From a checkpoint of a small transformer trained on Wikipedia.
Size: 18 layers, width 512, 8 heads of 64, MLP 2048 squared ReLU, vocabulary 32000, 89.5M parameters.
Each number is 128 + 24 x the weight over its row's rms, rounded and kept within 0 to 255. Layers, rows and columns count from 0. The size above them is the row's rms in percent of the matrix's.

# layer 13 MLP down (transposed), 2048x512, rms 0.0931, rows 921-973, columns 384-447
size [100  98  98  97 108 106 102  96 107  94 100  99  89 110 105 102  97  96  97  97 100  94 102  97  94  91 100  98 102 100 106  97  99  99 105 102 100 100 106  97  96  96 103  97 104 101  99 104  97  98 104  99 103]
[[120 153 158 115 106 102 128 151  96 129 135 139 121 122 162 150 159 169 128 152 116 176  62 162 106  57 170 116 148 167 147 123 128 111 149 169 127 137 120 144 142 127 157 106  97 144  88 140 121 183 112 147 103 143 174 117 120 136 131 172 138 132 142 129]
 [165 139 114 172 115 117 147 161 118  89 128  88 117 145 136 115 166  99 132 191 157 136 124 139 135 129 144 138 125 128 174 118  75 107 120 110 118 117 109 124 140 137  80 106 127 154 146 116 143 134 114 140 142 103 123  98 151  98 169 150 176 132 163 138]
 [107 176 110 134 137 125 148 134  99 100 120 145 126  85 139 149 144 167 113 122 124 143 144 150  97 105 147 180  97 128 150 187 133 168 104 103 131 168  99  95 108 176 139 175 118 155 140 179  92 112 125 191 123 133 138  70 121 149 109 138 138 194 134 140]
 [169 168 145 109 119 133 103 121 126 147 137  58 143  77 130 123 139 133 114 122 132 129 146 147 111 156 133 152  98 101 102 149 127 125 115 159 165 146 136 133  84 132 124 120 160 155 112 107 165 119 130 128 136 154 158 110 120 127 126 166 148  76 123 154]
 [154 131 117 134 117 101 161  70 103 160 101 142 137 120 109 161 157 168 112 136 118  99 109 126 155 139 123 114 138 146 114 113 130 102 156 180 120 165 146 146 111 146 193 152 157  73 178 105 130 172 135 169 126 135 122 124 139 107 108 121 139 196  82 137]
 [101 129 130 165 141 157 110 156 136 129 116 139 112 113 109 103 101  98 174  64 124 124 171  91 151 104 103  89 165 100 153 118 171  94 109 110 124 168 141 190 150 152 169  98 129 134 158 105 127  88 102 129 148 113 139 112 134 134 137 131 176 138 114 124]
 [120 156  90 131  97 155 128 116 146 138 105  96 163 145 194 108 143 175 123 109 120 159 125 127 163 151 170 105 123 139 131 147 139 115 161 173 133  96 155 158 166 119 125 118 105 124 101  87 126 121  95 150 146 128 179 111 117  96 117 187 111 141 100 119]
 [148 165 128 108 131 138 128  94 133 145 149 131 149 127 135 139 109 142 138 162 140  92 187 144 139 155 138 129 131 136 149 121 169  98  95 128 155 128 163 148 180 121 123 122 125 131 126 117 153 131 186 121 156 145  79  71  94 131 158 131 103 136 121  96]
 [116 114 169 104  94 116 126 122 175  96 141 103 126 173 160  93 131 105 131 170 149 104 103 109 109 169 131 127 157 143 145 115 144 145 123 143 144 145 152 156 145 105 169 137 176 103 124 186 121 105 125 115 139 113 149 150 153 155 168 171 118 101 118 132]
 [155 143  95 132 108 109 151 126 180 134  99 121 158 164 130  91 167 136 118 116 140 146 162 133 141 132  94  71 115 167 115 114 159 128 178 131 107 105 131 111 120 132 119 136 161 126 102 130 143 173 183 121 177 160  94  95 135 117 135  96 154 147 153 131]
 [135 128 114 161 129  76 143 154  91 125  94 103 125 164 110 171 104 136 139  84 132 132 109 117 148 145 124 156 157 129 134 104 134 160 140 150 123 132  58 109 115 162 129 130 116  88 152  86 157 181 132 136 128 138 111 123 129 136 123 113 127 127 152 124]
 [150 141  87 125 100 119 103 130 182 168 128 106 148 127 133 110  86 115 138 151 130 139 129  62 113 161  83 108 108 130 128 157 148 143 135 132 142 152 109 163 132 164 119 140 142 142 108 136 121 125 142 114  97 127 115 137 106 136 105  87 126 116  80  95]
 [133 118 130 141 108 116 154 145  95 122 115 136 171 137  62 140 151 118 165 121 126 145 133 104 182 136 110 153 112 134 133  91 134 116 140 109 141 190  92 142 118 132 131 120 162 104 124 138 146 121 127 136 108 159 160 100 103 124 106 172 142 152 131 136]
 [ 92 102 135 155 173 147 127 124 121 110 163 105 119 164 119 165 142 134 147 119 137 142 125 109 133 152 180 123  85 129 124  87  80 155 172 141 170 105 160 112 127 161 130 104 100 158 117 166 171 138 156 132 170 139 122 123 108 122 139 156 108 126 127 106]
 [132 132 106 102 160 122 139 120 136 122 143 121 164 135 118  98 128  91 169  79 141 120  98 108 113 125  98 156 179 156 142 151 136  85  98  78 123 134 116 167 112 124 154 115  86 113 149  91 116 119 131 117  75  97 123 120 146 144 122 124 139 118 163 148]
 [131 129  97 120 126 107 111 158 117 142 158 134 119 120 111 156 143 135  64 107 156 113 164 140  89 101 105 145 107 137  74 133 104 144 134 108 137 168 127 141 101 114  78 110 135 132 128 107 117 123 136 136 124 139 117 166 110 105 143 153 167 110 139 105]
 [135 154 153 111 121 148 124 112 131 102 135 118 135 103 122 149  96 153 115 102  98 169  99 122 154 141 124 126 139 135 151 129 123 134 103 129 120 123 122 127 157 115  99 115 136 157 122 140 130 142 116 113 135  97 118  72 141 131 136 149 154 142 158 107]
 [124 151 127 121 132 126 133 146 108 145 106 111 175 179  79 131 128 103 111  84 159 127  83  99 123 143 137 107 156 109  95 149 112 131 146 117 109  99 110 181 121 129 129 138 104 133 113 127 117 192 170 152  82 122 152 146 108 173 122 185 124 110  79 110]
 [127 163 128 170 132 105 100 156 154  96 134 140 115  97 146 150 148  96 163  98 161 142 152 147  93 130 151 173 136 137 164 146 113 122 127 133 157 156 126 131 155 159 109 118 124 126 123 144 153 146 116 155 168 141 107 100 149 145 156 101  99 138 143 139]
 [149 159 126 126 133 147 149 118 106  80 131 124 115 147 177 158 158 180 152  98 178 119 128 110  93 110 139  93  87 119  81 140 140 158 175 130  51 124 150 120 141 116 119 135 123 159 139 121 131 118 150 101 152 137 141 129 118 148 118  75 149 113 137 138]
 [124  94 107 144 109 152 162 131 157 172 105  90 152 150 185 127 115 102 137 140  83 107  67 109 174 104  95 165 110 131 160 127  98 199 103 172 120 107  84 118 113 135 157  93 148 107 155 126 156 112 167 119 121 124 169 135 120 128 138 154 145 133 127 145]
 [127 164 183 125 158 123 117 166 145 111 138 118 120 135 150 131 120 109 130 179 117 122 118 146 139  76 152 124 134 140 124  95  89 135 112  91 175 117 149 140  84  88 125 142 153 122 116  94 141 113  95 127 132  64  90 156 179 128 161 158  77 153 130 119]
 [142 153 108 104 132 107 104 130  84 145 123 132 102 169 128 172  79 107 113  97 119  99 128 140 151  90 116 131 160 156 171 145 201 159 109 130 103 105 129 164 106 160 129 101 109  96 113 150 165 121 114 160 149 155 141  70 129 149 146 146 150 119 147  73]
 [131 111 135 133 111 113 130 129  84 162 115 108 130 167 125 139 120  85 102 140 117 121 118 141 184 110 137 138  82 110 114 113 123 126 125 151 180 134 123 145 119 107 107 174 142 123 107 151 142 138 130 156 140 160 102 141 152 130 108 145 114 144 125 120]
 [143 162 140 104 126 120 136 116 135 143  65 137 115 110 154 100 145  91 107  92 157 134 154 128 145 122 101 127 143 158 102 150 110  82 144 160  88 125 133 127  97 169 153 126  98 133 106 125 118 123 157 161 168 133 117 166 136 136 129 174 160 128 161 154]
 [122 130 130 113 115  91  98 193 155  65 122 141 150 160 168 126 157 147 186 115 114 155 140 111 139 109 127 128 145 142 147 102 163 132 132 141 117 145 108  94 145 141 113 125 153 131 149 107 103 134 159 168 106 168 148 115 122 155 125 134 130 139 155 116]
 [122 112 124 110 132 145 110 140 129 105 138 152 115 104  79 106 154 146 106 129 160 139 119 122 101 126  59 151 119 165 200 136 148 139 116 116 143 116 109  90 123 159 116 130 116 111 103  53 138 146 141 123  94 122 119 126 161 132 114 110 127 138 132  89]
 [102 146 152 124 123 169 111 121 113 124 111 156 132 107 162 144 183 123  86 123 129 166  92 138 116 127 164 113  97 141 131  99 128 138 140 128 139 130 118 102 122 140 138 122 132 137 142 101 136  89 104 109 111  89  95 120 164  92 120 110 160 149  71 130]
 [140 118 147 135 102 123 128 106 100 158 126 147 206 105 109  95 143 136 118 165 122 170 140 118 122  98 117 179 117 112 154  74 179 178  89 138  83 129 142 121 119 103 109 100 168 114 120 115 154 155 137 122 162 120 122 124 178 130 131 112 114 108 112 132]
 [164 133 127 154  65 141 135 106 131 134  73 113 146 153 125 101 145 108  98 119  75 119  89  98 109 152 144 116 164 122 123  91 145 108  97  94 127 119 131 102 132 120 114 106 155 175 153 112 130 134 136 129 165 151 147 120 150 153 122 127 114  90 116 126]
 [101 168 132 103 116  88 145 107 127 139 137 160 116 123 146 195 134 141 173  75 168 156 171 127 131 111 121 145 161  91 109 134  63  81 118  80 140 160 136 139 161 108 170 132 170 118 145 159 111 159 140 126 149 116 154 125 109 107 143 150 106 116 114 118]
 [122 140 102 153  83  99 145 146 110  89 180 137 155 166 142 138 137 119 126 141 114 118 186 142 158 155  92 127 113 132 150 105 138 122 111 148 112 151 170 154  98 139 132 136 166 139 119  66 158 115 138 124 168  94 206  91 142 107 100 155 159 142 121 103]
 [139 127 122 142 118 173 108 148 154 133 126 125 102 157 114 150 156 143 149 103 130 108 140  98 100 101 127 137 125 139 151 164 103  96 149 129 134 153 128  98 112 126 130 148 156 129 141 110 121 140 136 122 133 131 111 142  86 113 131 165 184 176 135 136]
 [147 143 130 100 101 105 169  86  96 131 126 121 101 137 117 156 123 137 164 123 146 107 161 109 109 148 118 112 128  95 126 122 137 154 152 168 159 146 116 124 124 146 141 149 138  81 146 129 139 132 137 117 146 170 156 101 158 134 161 122 156 141 220 128]
 [135  74 136 137 141 143 109 157 138 117 100 156  95 123  99 115 143 120 140 113 142 125  88 139 128 117 141 126 141 163 144 113 114 107 125 128 125 167 113 147 126 144 162 126 146 145 120 135  66 162 143 126 123 148 135 132  95  77 116 140 107 145 172 154]
 [106 146 139 118  92 125 107 116 129 121 140 133 110 113 138 106 147 105 154 146 111 125 112 107  97 121 139 138 149  98  92 143 156  78 104 165 157 131 118 118 139 149 134 153 153 165 133 148 141 151 141 131 125 121 137 143 120 140 121 158 141 169 137 116]
 [154  92 144 141 133 139 107  91  68 110 145  99 166 115 117 115 100 150 107 199 159 135 143 137 158 146 127  71 124 110 109 164 121 102 156  73 169 121 116 156 134 122 100  75 117  90 109  99 129 111 165 118 107 123 109 148 144 152 120 132 116 151  95 109]
 [132 138 142 134 154 154 115 137 100 152 162 138 129 133  95  90 106 126 108 117 113 143 163 116 147 119 173 124 123 100 101 142 110 149 108 169 134 144 109 114 137 145 105 123  94  48 107 137 133 127 123 103 100 152 102 135 114 155 123 104 160 134 179 133]
 [105  97 149 128 124  92 113 109 120 146 116  87 138 140 103 122 138 149 146 159 156 146 183 111 142 136 149 144  98 158 114  96 125 160 130 130 163 142 110 105 133 185 143 156 135 149 164 137  94 157 132 109 167 135 105 118 133 160 104 146 104 134 113  82]
 [143  96 161 153 116 120 144 127  88 120 123 147 116 115 116 114 116 122 155 147 128 107 139  90 137  84 134 154 140 139  97 114  79 136 107 131 115 160 149 146 155 141 125 114 109 153 129 143 137 117 142 117 119 130 131 138 121 130 122 120  76 139 134 147]
 [118 114 115 131 100 126 126 149  84 144 128 143 124 115 117 132 125 105 166 116 146  65 127 149  94 197 121 116  78  95 128  89 100 124  98 152 138 168 136 128 149 124 156 102 126 132 128 128 127 117 122 118 134 102 153 103 143 120 130 131 150 128 133 110]
 [127 114 169  92 115 161 123 120 113 101 102 167  81 137 160  99 165 142 116 118 141 129 105 147 120 122 126  99 145 126 128 105 152 137 146 164 145 116 133 103  99 147  98  95  93 113 138 145  32 123 134 143 108 136 156 140 189 130  93  83 109 131  66 119]
 [121 137 113  99 105  93 107 132 105 132 112 126 128 188 117 170 107 117 100 159  91 134 125 131 119 104 143 116  95 103 154  99 108 132 125 109 133 138 128 129 122 119 111 148 158 182 117  88  92 162 143 166 156 197 109 144 100 174 135 110  82 106 136 132]
 [122 176 130 112 136 143 143  64 131 141  87 131 137  56 141 119  96 137 151 163 144 123 133 135 149  80 158 167 116  91 129 114 129 155 144 138 104 150 124 114 134 124 106 111 166 120 103 124 173 124 114 146 158 104 122 132 136 145 132 127  78 120 142 129]
 [149 139 141 137 130 136 148  79 131 139 151 131 164 157 112 115 143 100 152 108 122 111 113 121 123 100  80 116 131 133 110 136  92 122 145 121 123 136 146 158  92 146 125 116 125 112 174 168 105 114 173 127  96 112 148 145 117 134 155 107 122 110 161 135]
 [157 130 160 148 126 112 144 151 149 136 114 116 143 123 133 160 141 122 168 121 119 102 113 103 119 110 129 149 119 113  79  97 132 133  92 137  93 111 144 102  97 147  98 149 137 128 107 125 149 155 104 144 177 131 146  70 185 103 128 150 142 130 147 161]
 [101 146 139 119 135 116 136 121 121 173 140 145  56 127 125 142 132  92 120 105 137 114 115 146  73 146 113  93  72 134 101  98 140 114 117  96 122 134 111  96 114 137 144 128 139 161 133  98 149 124 144 153 114 131 158 121 149 127 135 101 110 116 161 115]
 [148 112 132 163 130 123 165 140 122 129 111 154 100 104 115 140 111 100 115 147 142 146 127 106 125 140 115 119  96 117 132 181 135  92 138 133 153 130 124 133  70 118 133 108 127 151 153 174 125 140 151 146 138 124 112 103 143 149 101  99 127 156 127 117]
 [122 130  81 100 152  73 171 110 114 121 113 121 125 113 103  97 126 130 106 103 155 142 116 103 108 106 114 137 125 131 128 163 116 139 140  98 135 109 162 156 120 171 149 123 139  87 128 199 133  70 120 141 147 113 155 149 114 102  88 143 106 132 115 111]
 [132 107 148 101  99 128 116 147 120 157 139 107 113 150 177 150 136 114 111  88 141 138 117 161 124 108 169 120  84 101 119 108 150 143 130  78 149 145 188  97 135 110 115  91 164 133 125 100 130 149 130 168 120 149 156 107 139 176 116  89 163 104 114 146]
 [120 140 136 130 112 145  99 168 142 176  96 147 105 134 144 130 134 128  89 105  98  95  95 132 134 110 131 124 182 104 105 135 150 153 142 140 106 111 111 139 125 117 102 114  91 149 113 149 113  98  89 148 151 102 115 127 114  97 134  95 114 121 131 119]
 [129 129 150 146 133 145 147 101 117 148 128 128 144 161 123 136 155 124 137  83 164 129 126 142 106 112 144 128 136 130 139 136 127  91 152 126 134 142 141 108 142 144 142 106 142 174 115 129 179 122 125 115 175 160 136 106 147 120 146 131 168 153 133 145]
 [143 143  87 112 146 133 114 132 124  92 140 167 158 121 133 122 122 143 118 122 101 111 148 150 112 100 136 169 185 176 125 124 126  95 131 128 138 187 143 105 113  94 105 119  90 155 146 161 115 104 166 145 122 134 136 110 110 138 145  86 149 144 147 128]]
# layer 13 MLP up, 2048x512, rms 0.131, rows 922-973, columns 384-447
size [ 97 100 100 105 105 100 101 101  93  99 103  90 112 102  98 100  96 103  97  94  88 103  94  91  99 101  87 102 100 101  95  92  96 109 104 103  99 110  93  91  96 102  95 106  97 109 110 100  98  99  93  95]
[[114 136 112 112 114  91 155 153 142 118 113 124  86 132 155 101 154 143  97 145  91 169 120 118 140 122 133 137 111 110 102 127 130 148 102 155 118 163 118 135 154 128 109 115 167 121 135 129 132 122 135 138  85 136 168 148 103 170  66 146 134 130 134 136]
 [147 152 138 123  94 101 106 121 127 141 157 152  99 126 131 138 146 115  73 155 116 163 155 120 105 125 173 126 155 128 129  76 146 135 124 146 127 127 137 161 122 129 155 117 186 118 118 134 122 135 154  99 144 122 176 157 172 130 142 123 115 133 115 113]
 [119  71 159 136 115 120 161 127  98 135 179 131 127  96 113 153 203 115 122  91 160  84 159 106  98 120  87 106 121 109 144  97 119 128 112 122 111 127 178 115 116 118 157  88 138 120  90 113 126 131 153 105 192 137 142 143 117 109  69 161 138 127 125 128]
 [115 128 143 109 131 153 162 124  95 134 119 131 119 122 113 125 129 133 107  92  79 130  84 112 150 164  89 123 131 136 177 106 157 147 135 139 137 139 110 120 109 105 119 161 139 125  85 111 111 132 151 135 154 126 139 109 115  69 116 154 108 128 102 162]
 [143 110  96 175 112 136 125 111  92 143 137 156 178 119  94 114 120 180 111 175 119 148 129 154  84  86 108  83 109 138 142  82 137 159 135 115 102 143 166 141 117 110 103 111 139 141 141 175 104 150  93 133 133 171 110 139 108 133 110  92 120 183 125 149]
 [163 122 101 111 135 126 114 119 131 108 149 155 161 142  99 149 153 107  97 143 167 127 170 136 147 112 111 123 106 147 105 142  93 149 127  96 116 101 179 176 138 135 139 118 114 150 107 140 123 140 185  98 129 137 146 148 137 112 103 128 132 135 142 115]
 [ 96 163 147 119 120 127 148 130 133 116 140 103 159 143 106 116 114 152 137  87 124 105 132 170  81 139 121 132 175 176 130 131  62 126 139 142 131 120 150 112 129 123 119 154  93 137  89 131 133 127 127 137 115 148  78 132 125 111 107  79 135 138 132 161]
 [130 110 153 152 145 119 122 114 118 175  88 112 112 149 156 142 122 114 142 146 126 153 119 111 139 154 155 155 140  71 107 126 135  77 139 132 133  96 150 127 158 126 103 101 118 136 100  99 117  95 115 151 150 133 129 172 114 106 128 113 121 160 108 102]
 [130 157 148  97  88 128 133 148 149 118  88 124 162 165 105 103 144 158 127 118  99 151 111 109 110  88 124 132 127 129 143 127  83 102 113 156 116 118 126 128 151 184 113 115 154 152 163 114 117  70 166 163 136 105 145  89 128 157 150 129 126 174 137 157]
 [169  94  97 132 120  73 109 110 108 165 114 190 109 137 131 112 115 189 108 110 105 112 147 155  68 138 129 109 116 136 118  97 122 177 125 131 120 121 143 102 130 140 122  90 103 158 122 104 125 115 112 130  95 108 126 118 155 138 143  85  74 125 157 110]
 [153 134 124 110  91 156 142 140 178 151 111 136 113 105 158 138 114 132 131 100  69  90 181 106 175 110 160 169 137 122 121 135 142  90 113 148 172 142 156 124 141 141 132  94 123 147 127 122 130  94 182 163 131 160 107 107 125 142 136 145 121 114  96 139]
 [151 177 132 120 111 134 136  92 115 127 103 125 137 159 118 104 153 168 171 156 186 121 148 108 169 172 123 117 159 136 121 113 145 131 143 151 106 124 117  97 110 106 134 125 155 127  93  72 126 103 123 103 121 121 119 144 132 122 142 121 122 129 117 149]
 [ 76 116 115 171 130 107 137 118 116 133 176 110 113 140 171 150 132 134 138 118 116 133 108 107 118 145 156 157 172 159 109 123 129 145 110 115 122 155 144  80 123 150 137  97 148 128 118 126 134 136 145 122 124 142  93 135 131 121 118 132  78 125 118 129]
 [126 134 115 125 159 128 134 155 104 133 104 155 151 112 133 106 117 120 130 142 118  97 118 130 148 130 110 206 104  90 166 118 140 143 127  66 183 158 158 122 152 109 141  95 153 145 137 111 142 133 139 135 106 106 163 106 115 118 110 131 158 115 107 156]
 [146  83 181 108  78 127 124 141 126 104 127 132 128 124 113  85 135 145 145 127 148 124 117 103  78 134 124 125 116  99  94 134 149 137 123  78 137 143 158 135 110 145 137 124  89 189 111  84 113 131 145 114 131  97 136 106 139 167 123 159 122 106 125 169]
 [143 134 151 106  91 146 142 125 104 113 121 118 126 122  99 150 117 120  86 107 116 154  75 107 106 140 123 121 144 151 146 157 117 176 130 118 128 130 162 140  83 101  62 156 130  90  75 110 122  95 172 135 140 159 160 165 159 129 126 155 115  92 145 115]
 [167 117 162  87 120 139 151 103 128 155 174  77 121 107 150 143 128 121 133 115 141 130 119  99 108 176 109 117 128 154 113  86 131 124 114 154 139 144 176 135 162 146 117 151 162 184  97 120 198 154 130 114 114 146 122 143 159 134 113 143 126 141 133  88]
 [170  75 136 148  90 124 115 150 117 148 137 134 107 137 156 151 111 119 157 129 141 143 133 169 120  90 125 139 103 162 115 156  64 127 101 116 159 120 121 107 140 127 114 162 168  90 111 110 129 127 113 142 121 137 146 118 105 154 165 134 125 126 155 130]
 [142  90  93  84 122 156 124 160  96 111  97 165 120 139 146 127 127 164 107  95 139 137 139 120 182 126 122 101 120 149  90 142 151  95 117 137 163 115  93 150 104 145 145 107 181 134 122 113 132 161 135 133 147 178 115 104 105 109 126 136 144 106  95 144]
 [ 80  93 146  70  97  79 145 160 149 142 136 119 154 128 119  92 120 169 115 141 126  97 122  89 137 131 128 120 172 110 158 152 153 115 142 179 163 133 161 122 116 134 104  97 121 126 164 138 189 102 173 138 117 117 127 106 135 111  92 158  97 126 158 185]
 [124 157 106 124 131 118 165 132 143 154 122 114 109 124 107 156 159 112 145 130 102 113 158 104 141 122 146 117  86 114 135 144 126 136 134  95  75 139 110 137 139 112 120 141 140 148 135 128 125 140 103 158 132 141 134 128 168 102 167 131 128 116 116 123]
 [108 165 180 142 147 106 143  90 107 101 201 114 131 144 133 121  93 163 129 130 113  80 100 170 110 116 127 148 116 129 102 107 117 113 142 131  85 125 147 111 163 104 127 120 116 194 128 124 115 113 110 103 142 127 133 112 100 135 112 108 158 161  71 133]
 [136 108 169 122 137 125 129 140 157 100 151 145 111  87 134 103 151 159 124 140 123 110  91 146 148 121 174 117 115 113 109 183 138 159 162 102 120 116 153 122 151 100  92 163  83 148 134 149 158 161  97 131 159 105 163 101 110 117 104 170 114 121 128 102]
 [130  80 128 100 127 151 117 139 122 104 150 190 110 118 126 157 178 129 117 152 117 124 140 132 130 107 107 193  94 133 153 114 137 119 117 103 126 162  97 125 124 155 105 109 162 164 154 113 167 131 157 138 162 141 120 150  78 123 125  75 145 109  90 125]
 [109 115 161 112 153 133 153 125 128 113 133 124  97 145  86 185 163  98 149 110 155 179 184 101 154 136 135 133 147 139 129 119 179 127  95 131  93 100 118 130 123 134 119 136 124 129 126 152 155 180 143 147  90 168 135 154  82  92 151 110  74 142 160  97]
 [100 147 145 146 121  94 124 175 152 139 130 104 140 112 165 137 132  92 135 161 148 112 128 147 142 134 119 166  96 105  67  89 114 118 160 159 119 100 157 136 124 151 134 109  94 138 130  89 116 116 146 143 137 129 145 171 119 100 118 130 138 119 106 162]
 [129  96 135 139  89 106 156 109 126 101 173 133 121 131 118 151 161 162  64 134 117 117  97 143 153 132 155 142  94 101 137 181 127 120 107 140 121 153 146 176 104 140 102 111 126 123 134 129 157 112 134 119 128 140 146 131 127 143 119 129  73 166 168 137]
 [128 139 143 113 155 144 138 119 121 151 135 145 134  93 109 128 121  92 121 114 112  96 126 145 131 155 153 177  96 128 135 123 149 106 128 144 205 146 124 139 143 143 174 138 105 146 147 153  93  78 168 127 107 136 161 115  95 166 135 123 130 154 123 100]
 [123 140 147 133 137 152  98 127 114 147 140  92 111 172 105 166 137 166 111 138 112 113 110 116 161 112 112 107 126 139 120 115 135  93 127 138 109  81 125  64 109 135 108 128 158 139 181 158  98 121 133 109 130  91 150 127  95 145  97 140  79 124 103 121]
 [111 137 101 104 168 115 173 107 128 133 118 100 167 135  87 175 155 185 149 102  83 105 150 147 134 123 171 121 121 145 112 113  85 119 134  84 144 140 169 110 169 149 147 135 143 118 112 120 136 143 118 109 117 110 106 126 156 125 133 132 120 106 103 112]
 [108 134 148 139 138  74 122 116 120 146 162 137 119 133 128 122 116 124 123 146 103  87 148 115 120 120 109 118 141 110 105 111 128 125 122  72 129 156  93 148 146 104 130 164 112 136  93 141 106 154  61 150 141 119 144 137  72  99 135  99 117 129 130  64]
 [183  86  90 118 119 127 138  93 194 173  91 142 134 154 139 137 165 158 152 126 132 155 137 101 102 148 152 151 131 110 132 156 121 100 138 152 148 117 138 140 120 115 120  82 163 141 164 127 121 166 168 135  98 142 134 110 141 124  90 140 181 127 126  96]
 [123 124 101 117 121  97 155 151  97 168 115 123 132 173  93  86 147 132 155 151 116  83  97 109 135 149 101 131 125  89 119 139 125  89 181 119 142 163  84 123 102 124 127  79 123 169 133  86 127 119  97 170  79 106 144 117 123 115 119 143 162 113 138  95]
 [167 102 148 128 172 131 110 120 151 163 135 157 150 144 101 126 128 132  69 122  90 152 140 132 162 126 127 153 156 109 138 128 117  96 126 165 116 138 170 122 131 120 132 146 129 135 115 109 167 110 132 107 140 168 158 113 118 155 115 133 112 111 124  80]
 [126 134 157 102 112 145 134 157 116 129 119 109 109 104 142 113 117 124 107 123 139 105 112 125 113 164 115 157 161  78  75 111 138 114 123 146 133  87 135 120 116 121 155 123 156 140 100  80 116 150 147 162 116 154 130 137 155 150 103 118  82 136 170 111]
 [135 137 100 102 148 149 135 129  96  96 153 142 152 141 125 136  83 112  96 138 129 122 131 115 170  92 161 150 121 132 113 100 120 180 155 111 127 128 148 124 145 108 172 153  56 132 172  96 157 120  85 121 103 142  92 107 114 108 168 171 111 180 141  93]
 [121 159 133 113 104 112 133 118 104 146 118 122 128 138 135 111 109  85 156 103 154  91 133 105 156 119 131 120 146 150 134 119 124 104 127 106 153  80  98 148 131 127  80 105 105 103 119 127 164  86 116 112 182 139 128 137 161 153 142 148 110 153 120 124]
 [118 162 133 123 113 114 108 118 130 113 141 130 160 147 172 103 134 101 132 150  98 136 137 135  77 117 127 157 104 116 108 169 163 103 131 149 138 106 134  82 140 136 128 143 132 148 150 136 162 136 120 157 172  99 110 106 127  67 143 125 128 129  98 178]
 [ 97 163 137 124 141 133  90 122 108  91 170 134 128 145 109 114 119 116 131 147 112 117 100 139 126 132 140 112 150 126 123 111 134 139 130 119 172  93 125  95 166 127 107 138 164 119 130  80 149 151 145  82 122 147 130 122 130 114 130 123 135 162 148 100]
 [139 100 151 170 146 135 107 160 122 149 135 137 135 178 110 149 142 139 119 144 111 121 170 119 116 117 135 107 100 136 153 151 142 130 119 167 155 103 181 174 140 156 157 100 183 103 142 158 141 126 118  90 116 145  85 130 122 131 125 158 119 147 105 127]
 [136 115 131 127 165 166 144 122 134 152  92 107 120 104  97  99  98  89 124 109  83 110 128 156 100 112 134 128 133 104 112 163 107 108 146 116 102  82 151 123 118 107 136 122 130 169 155 139 100 129 142 127 155 136 113  97 165 103 135 104 108 140 187 129]
 [118 101 122 148 117 123 130 146 111 102 134 107 167 153 138 140 137  85 148 139 147 120 149 120 131 100 159 134 128 133 120 112 101 137 118 106 112 106 120 123 146 143 124 166  92 167 137 128 158 107  98 142 130 121 108 116 116  96 142 128 113 151 133  92]
 [127 100 115  85 152 110 142 132 155 137 141 182 111  50 119 123  96 109 115 152 141 118 113 147 120  98 143 123 141 134  83 127 116 110 144  97 104 125 150 141 125 152  66 108 153 148 130 116 145 133 120 139 158 164 166 165 108  98 127 129  91  96  97 115]
 [132 118 159 124 151 118 129  94 139 147 110 127 169 146 134  91 117  66 102 137 138 147 128 109  99 163 148  84 130 132 105 136 149 115 110 140 127 152 165 111 183 137 107 124 117 112 135 112 141 133 117 143 103 117 135 132 104 143 154 157 130 115  87  99]
 [120 123 123 105  95 158 102  80 117 141 147  87 181 124 154  89 110 137 126 146 127  70 140 179 132 161 124 138  98 160 110 160 123 115 116 113 134 150  82 122  98 113  56 130 115 120 171 143 106 142 145 112 152 174 126  73 128 114 155 121  94 156 136 164]
 [122 149 130 116 161 157 137 125 152 139 126 125 109 102 161 128 125  89  98  76 140 127 107 163 148 148 125 132 128 161  88 175 118 122 146 151 115 116 150 144 134 121  98 125 162 140 108 135 110 123 122 119 160 172 160 120 109 194 115  94  88 124 130 131]
 [114  97 118 125 121 156 142 107  80 183  93 121 120 137 137 129  94 110 154 128 121 113 116 149 134 153 146 123  93 176 126 106 116  95 101 112 169 175  89 125 126 144 153 104 139 124 142 103 105 103 116 111  61 152 145  88 139 134  88  89 140 165 157 119]
 [116 143 122 116 127 118 158 138 123  81 113 142 118 141 149 120 110 145  80 138 102 106 122 133 113 173  89 150 124 148 125 151 116  92 124 151 127 128  88 146 115  86 117 105 132 163  71  88 148 100  98 156 143 133 121  98 150 124 101 144  75 100 118 111]
 [134 175 100 154 112  98 129 124  59  81 104  83 163 124 116 198 146 124 113 147 147  83 123 151 110 141 160 137 136  75  86 122 134 129 141 125 127 139 140 123 140 114 133 114 155  80 122 130 130 141 129 104 118 130 128 111 139 114 107 127 125 132 130 133]
 [153 161 118 158 128 134 116 102 122 166 184 142 129 132  92  99 163 206 112 140  93  74 111 118 135 120 169 145 171 102  87 128  83 135 120 115 134 137 136 139 123 134 157 121 130 135 141 136 109 156 149 152  93  98 110 154 145 171 122 127 101 125 155 119]
 [145  99 183 130 110 139 158 102 163 119 145  98 165 106 125 108 150 129 126 104 154 151  96 130 123 127 109 131 123 114 102 182 116 124  74 124 121 155 123 118 150 144  90 128 138 148 170  36 116 129 122  93 123 113 110  81 104 104 166 107 106 150 138 162]
 [123 148 111 134 179 146 133 122 102 115 156  97 106  84 127 120  99 129 117 126  95 114 141  77 129 163 131 137 163 132 104 111 170 117 142 138 129 145  99 115 163 125 106 131 140 139 101 142 143 118 166  90 155 156 121 133 149 138 142 128  87 151 203 160]]